config.toml
num_attention_heads = 3
head_dim = 32
intermediate_size = 256
rope_theta = 314000.0
tie_word_embeddings = false
init_std_qkv = 0.0704
init_std_down = 0.00622
lr_head = 0.00555
decay_fraction = 0.685
decay_shape = "linear"
doc_mask = true
max_steps = 7287
Each number is 128 + 24 x the weight over its row's rms, rounded and kept within 0 to 255. Layers, rows and columns count from 0. The size above them is the row's rms in percent of the matrix's.

# layer 10 MLP down, 96x256, rms 0.188, rows 0-48, columns 192-255
size [ 96 103  87  99  85 103  94  99  97  94  99 102 101  98  98  94 101  89 121 102  97  94  99 106  89  96  93 100  95  94  91  95  97 103  93  98 103 101 107  99 108  96 104  98 102  97 110 100 104]
[[166 107 130 110 153 153 116  88 147 167 151 169 119 100 115 124 102 100 137 133 109 110 172 123 169 114 130 125  95 154 139 130 156 111 110 153 127  81  90 187 133 105 156 111 116 105 135 151 155 107 136 143 172 136 124 142 121 111 105 107 115 136 117 142]
 [168 152 122 120 109 157 139 129 143 140  98 123  96 139  96 140 142  93 112  90 112 125 130 118 108  76 121 131 148 178 139 104 124 168 139 149  99 180 198 130 127 178  90 168 109 136 109 119 130 166 106  87 113 155 119  76 198 108 136 139 118 102  95 146]
 [ 99 161 133 110 149 121 131 124  89 105 112 140 130 140 116 158 156 121 135 117 112 102 123 158 148 102 108 125 106 175 132 139 108 155 132 139 147 158 135  99 112 145 132 138  98 111 118 118 125 134 121 117 101 155 165 120 162 129 124 128 133 135 150 135]
 [141 161 127 152 163 163  63 133 110 113 132 110 107 134 146 136 132 177 141 144 108 145 113 132 136 115 123 112 118 157 131 128 149 133 125  91 118 139 191 146  64 119 147 115 112 138 110 154 114 155 165 149 134 139  88 121 109 153 154 111 140 137 115 104]
 [ 82 154 100  95 163 131  91  97 150 140 112 124 159 116 139 118  97 120 125  93 186 133 134 130 115 112 149 144 110 124 144 150  91 121 167 129 134 122 156 130 128 148 151 106 116 137 124 108 127 106  68 145 131 150 124 174 102 114 143 109 121 151 170 146]
 [144 111 128 168 110 130 142 119 116 135  98 126 107  88 113 157  96 141 118  73 138 127 127 177 123  95 128 186 128 109 108 122 125  79 111 120 136 144 116 151 172 152 145  65 132 134 155 152 132 139  72 148 133 110 141 121 143 153 108 112 161  80 141  97]
 [165 139 112  97 121 149 100 117 120 135 122  89 112 142  67 152 136 136 106 129 161  44 154 102  91 126 120 160 120 115 155 110 156 122 164 112 154 116 139 151 136 131 133 148 139 160 104 114 148 141 119 146 167  99  99 131 126 104 163 154 173 125 115 151]
 [160 153 159  59 111 103 116 129 119 123 115 100 160 137 145  94 144 124 128 102 126 137 179 126 100 184 138 106 128 108 117 117  88 143 147 151 119 159 137 133 151 143  91 118 104  84 144 132 141 122 142 135 121 125 103 152 175 139 131 117 159 131 119 120]
 [111 119 118  84 143 124 106 123 122 170 130 156 102 178 123 144 135 162 130 119 120 137 118 123 115 135 124 107 134 160 149 127 127 162 137 146 153 132 116  84 138 154 175 109 139  93 129 127 179 133 170 141 104 130  86 116 152 107 143  93 135 118 101  99]
 [113  88 118 118 144 134 155 113 164 117 118 157 134 126 129 110  79 134  92 128 129 124 131 116 125  84 176 130 111 148 150 129 152 116 117 137 126 114  91 139 133 157 134 144 122 145 127 124 140 111 120 120 165 107 138 102 134 138 152 156 135 102 158 114]
 [116  99 102 121 117 108 131 123 126  95 138 141 133 155 113 109 132 117  97 116  89 135 134 158 185 152 116 136 158 140 151 117  87 116 136 118 180 127 131 169 144 173 140 147 172 121 111 140 114 147 119 136 116 119 146 119 126 143 126 108 117 168 150 164]
 [ 96 147 138 182 147  84  77 148 109 119 124 156 165 130 172 157 115 160 166 106 155 170 159 155 152 136 111 140  89 149 169 113 128 115 169 131  82 128 101 152 112 118 115 101  93 121 137 129 153 180 159  78 150 112 136 140  93 159 163 143 174 142 139 114]
 [ 93 155 139  96 117 160 101 135 117 139  67 144 138 127 115 139 112 110 164 180 125 125 152  86 143 106 118 122 172 104 109  98 139 145  96 164 124 155 111 108 145 134 137 107 130 144 134 105 185 108  82  84  90 121 157 175  93  95 115 111  98 144 162 130]
 [100 142 133  84 111 123 118 122  77 170 114 124 122 103 121 155 132 170 132 177 152 145 100  80 127 119 140 140  72 158 102 104 126 117 127 145 125 174 121 129 122 127 142 105  91 120 115 144 146 130 148 119 164 141 102 154 107 115 134  96 165 108 176 101]
 [ 89 157 140 135 124 129  97 128 175 153 127 143 120 104 187  90 165 100 130 120  92 143 114 148 122 111 149 119 165  98 154 159 119 121 124 158 155 112 139 143 111 100 139 167 154 100 163 131 119 161 177 131 131  90 107 130  96 119 151 129 148 176 147 156]
 [113 141  92  96 130 128 144 132 105 117 124 153 149 133 135 133 106 124 137 138 130 152 126 115 136 151 135 134 127 146 119 130 173 120 104 104 127 122 110 104 104 153 154 125 125 114 159 142 127 101 136 148 115 134 164 124  99 154 123 131 108  97 160 160]
 [162 118  70 164 110  96 150 112 147 105  92 163 112 138 119 127 130 113 101 156 135 116 151 132 119 106 138 134 120 166 117 125 137 111 140  81 142 150 103 141 118 135 104 117 160 113  65  84 108 161 156 149 115 138 122 124 116  76 142 165 132 137 131 158]
 [121 115 106 153  86 127 144 139 108  86 109 131 131 134  77 103 174 142  94 123 115 111 109  98 154 121 124 113 147 132 100 134 123 149 113 101 183 188 111 143  99 149 145 153 135 157 167 138 163  99 105 133 135 116 166  98 142 105 115 105 129 143 118 120]
 [ 84 155 113 138 109 127  87 112 140 129 148 200 150 111 144 118 142 122 132 147 147  97 133 117 137 115 117 154 139 118 144 132 142 149 128 118 143 116  91 109 167 101 150 125 120 107 142  93 136 133 127  70 139 126 124 157 103 158  98 153 131 184 160 131]
 [137 155 169 121 168 167 129 161 163 122 152 113 119 141 149 130 115 154 103 126  98 104 155 132 173 119 134 105 146 112 109 142 109 129 128 158 149 189 125 116 143 112 108 137  99  96 165 136 120 101  86 148 115 129 124 107 159 153  90 134 147 107 116 109]
 [129 116 110 123 128 172 195 123 114 160 135  96 112 103 142 152 144 155  84 148 142 106 106 154 127 110  96 107 101 171 131 126 176 119 153 105 142  98 136 172 114  98 106 131 131 154  96 170 107 149 130 142 141 108 111 108 104 118 131 119 175 153 178 144]
 [137 154 117 130  86 136 180 134 132 124 106 173 157 113 147 124 156 150  90 142  97 151 106 141 133 130 153 110 151 151 136 190 109 110 105 106 127 112 149 142 119 130 138  93 168 119 115 120  76 146 110 135  73 116 143 113 127 114 148 118 129 146 163  94]
 [134 117 164  99  97 114 145 118 130 125  98  94 154 120 114 132 122 128 131 120 154 142 111 159 119 125 130 137 101 111 143 165 118 158 140 127 130 135 189 172 118 122 129 156 140 102  88 127 110 136  82 130 145  71 134 177 159 140 129 111 105 145 110  94]
 [129 108 114  91 137 172 140  87 170 136  95 141 146 142 104 144 131 127 133 118 142 143 105 110 160 148  99 137 132 128 139 178 131 143 165 102 108 126 125 116 185 126 150  94 119 106 122 139 150  91 142  84 121  76 105 123  90 126  99 122 121 118 127  93]
 [126 137  97  87  87 104 128 126 140 145 105 136 134 142 156 156 140 105 169 125 148 110 131 123 127 138 124 130 111 128 110  91 109 141 111 153 122 131 102 113 135 124 114 144 155  92 147 105 153 126 122  98 162 118 158 167 160 104 133 161 140 111 112 179]
 [135 133 137 131 107 149 138  90 114 149 149 135  94  96 150 156 136 103 149 125 182 157 160 188 140 129 136 109 120 146 115 123 111 144 159 112 179 153 155 125 148 139 102 117 173 119 107 115 118 161 122 153 123 118 156 165 104 157 174 188 146 127 131 107]
 [130 163 148 149  93 105 131 115 147 112 122 156 140 124 171 148 143 120 116 144 141 100 132 136 138 159 103 121 102 139 179 128 117 142 152 156 134 102 128 150 173 139 166 161 104 136 147 140 155  96  98 143 154 104 100 153 131 124 175 100 127 176  95 106]
 [111  95  92 117 137  93 122 118 139 148 110 136 125  94 134 126 146 137 151 154 114 120 132 107 115 121 161 173 134 149 104 127 149 119 115 134 178 128 132  90 150 144 164 151 110  84 105 129 110 122 129 124  89 145 148 138 115  92 116 170 155  77 123 142]
 [153 126 106 117 156 127 159 121 117 139 127 146 136 133 108 131 128 148 104 179 124 132 110  99  99 182  98 134 165 117 104 139 182 132 141 101 117 126 127  86 103 136 110  96 158 121 151  83 133 101 144 135  91 143 121 155 117 115  94 147 138 145 118 115]
 [151 168 146 125 141 125  89 110 133 152 123 129 125  77 115 129  82 137  92 132 131 134  74 102  98 110 105 120  90  96 127 105 142 149 163 176 106 126 123 144 173 129 138 111 140 146 167 106 135 128  90 130 140 157 146 154  92 121 144  87 127 138 150 132]
 [146 155 151 147 114 122 132 131 176 135 133 125 136 136  99 186 177 127 159 103 125 162 104 116 149 101 185 120 128 137 165 133 104 121 135 129 140 138 147  97 140 129  99  99 145  88 137 148 117 180 189 137 149 122 144 127 145  78 136  91  86 150 143 125]
 [ 86 113 138  98  97 153 174 124 128 123 146 134 142 143 122 137 118  88 110 136 141 152 155  84 166 126 114 108 117 122 139 127 124 147 126 135 144 118 131 114 122  96  97  93 167 142  97 103 119 127 115  99 150  72 151 141 156 141 102  90 151 130 119 156]
 [104 159 135 134 149 138 121 142 111 194 121 135 128 118  86 170 134 122 164 128 141 119 152 129 131 131 181 153 105 157 143 117 127 132 193  85 112 129 123 119 111 150 115 128 190 126 134 110 100 123 150 162  95  83 104 128 134 140 109 119 114 153 110 101]
 [125 134  99 151 106 108 157 119 118 120 148 153 134 197 133 157 128 115 141  79 123 134 144 156 136 155 129 159 172 135 149 122 143 151 123 109 163 126 112 120  96 123 155 163 135 121 104 136 114  80 134 134 132 120 166 151 119 138 179 119 169 165 129 115]
 [143 110 101 130 109 109 141 113 143 134 107 123 122 189 118 104 124 122 132 164 130 114  86 125 135  84 144 101 149  99 136  94 103 164  92 151 103 111 146 146 114 134 109  86 178 124 166  68 156  85 126 155 149 129 110 143 134 144 102 156 156 154 151  72]
 [116 133 125 127 116 163 116 100 139 116 128 119  88  88 131 131 128 114 149 124 152 141 128 162 127 147 141 115  97 123 112 103 169 148 169 137 123 105 150 115 170 163 131 123 142 138 157 117 151 160 124 183 153 117 127 152 111 113 156 111 118 147 116 115]
 [150  90  90 156 135 132 143 142 167 107  82 144 151 124 178 124  93 121 145 103 142 151 115 174 104 130 116 153 127 138 125 124 166 114 103 124 117 111 141  98 143 139 126 114 144 131 167 137 159 154 145 150 125 112 117 171 175 101 102 135 133 101 132  95]
 [134 168 168 108 123 164 145 192 134 161 132 105 144  83 113 190 125 144 138 123 177 106 125 103  90 108 141 126  93 115 181 123  99  60 126 129 117 131 144 138 139  97 122 127 148 116 169 142 142 131 158 105 107 103 148 135 148  65 124 124 105 101 123 151]
 [143 116 116 133  89  94  91 139 139 156 120 123  82 132 107  99 121  99 130 116 141 126 126  92  99 121  99 116 113 169  98 138 123 128 111 103 103  89 133 160 131 132 104 132 143 117 112 140 101 132 128 134  67 153 168 147 161  93 118 190 202 124 134 113]
 [160 130 113 134 119 126 187 139 144 139 124 160  98  70 135 166 169 101 107 143 169 131 137 138  94 160 124  98 148 111 134 191 136 158 107 127 185 140 124 115 169 161 158 143 152 141 136 174 155 129 114 147  91 101 136 164 139 127 147  84 138 133 154 125]
 [ 92 109 103 180 112 110 126 127 111 128 179 134 146 176 102 146 134 107 135 141 127 116 142 175 120 158 133 163 131 139 114 146 129 126  90 134 176 104 118 151 100 151 120 138 108 143 101 142 134 163 157  68 119 121 141 121 160 125 106 116 126  96 161 127]
 [119 104 111 121 121 143 159  91 128  88 169 139  90 146 115 106 198 136  77 131 120 142  92 142 126 102 117 131 131 126 144 160 155 134 157 137 149 107 117 126 136 194 134 107 118 140 118 134 157 160 119 159 121 195 133 146 114 129 132 148 163 148  72 121]
 [128 132 178 147  87 120 144 126 137 130 145 140 144 137  96 142 126 131 130 135 152 123 113 168 130 164 153 112 149 105 107 142 122 115 138 119 123 127 136 130 124  72 127 142 168 103 120 143 127 138 132 125  96 175 110 130 112 108 125 115 126 116  96 153]
 [146  97 168 117 105 157 167 114 118 100 132 152 140 110 102 144 142 110  97 124 129 152 154 104 148 122 111 172 115 158 127 135 116 140  94 190 123 146 126 120 130 130 125 131 136 149 137 126 131 139 118 158 130  86 152 115 147 120 100  98 105 131 118 126]
 [ 92 111 142 123 146 139 111 128 125 139 141 137 109 136 110 165 145 178 134 103 129 153 117 112 103 119 137 127 109 104 123 127 112 101 106 109 173 152 156 103 168 146 102  75 163 153 147 148 105  78 140 115 110 113 114 184  90 100 117 108 121  71 121 109]
 [ 89 120  96 108 106 185 105 148  79 169  93 130  92 118  77 120 144 153 153 126 112 108 162 152 148 154  95  94 142 154 100 154 121 121 106 143 165  97 158 100 114 118 123 125 166 156 121 140 139 125 134 121 146  94 150 133 125 162 126 131 143  99 152 115]
 [145 140 133 144 111  95 126 165 137 133 142 111 112  94 127 153 141 145 130 152 131 117 120 157 127 151 126 146 143 155 138  68  86 163 116 158 126 144 164 172 120 119 133 125 110 146  95 152 118 173 114  76 145 143 161 112 167  83  83 124 138 162  99 137]
 [141 143 131 122 147  84 105 131 144 135 102 128 149 122 113 101 111 166  93 107 146 108 129 155 128 122  82 137 108 131 128  66 148  95 125 155 159 103 105 120 127 124 126 149 129 107 150 116 142 123 122 115 102 140 128 139 113 126 132  73 145  91 128 109]
 [149  84 128 113 131 159 106 129 141 160 124 130 114 137 108 139  84 157 137 113 161 178  60 149  77  84 145 182 145 158 125 110 125 109 120 136  75 125 142 144 116  95 148 127 129 154  97 109  76 106 136 127 137 198 107 142 120 113 109 114 142 125 198 120]]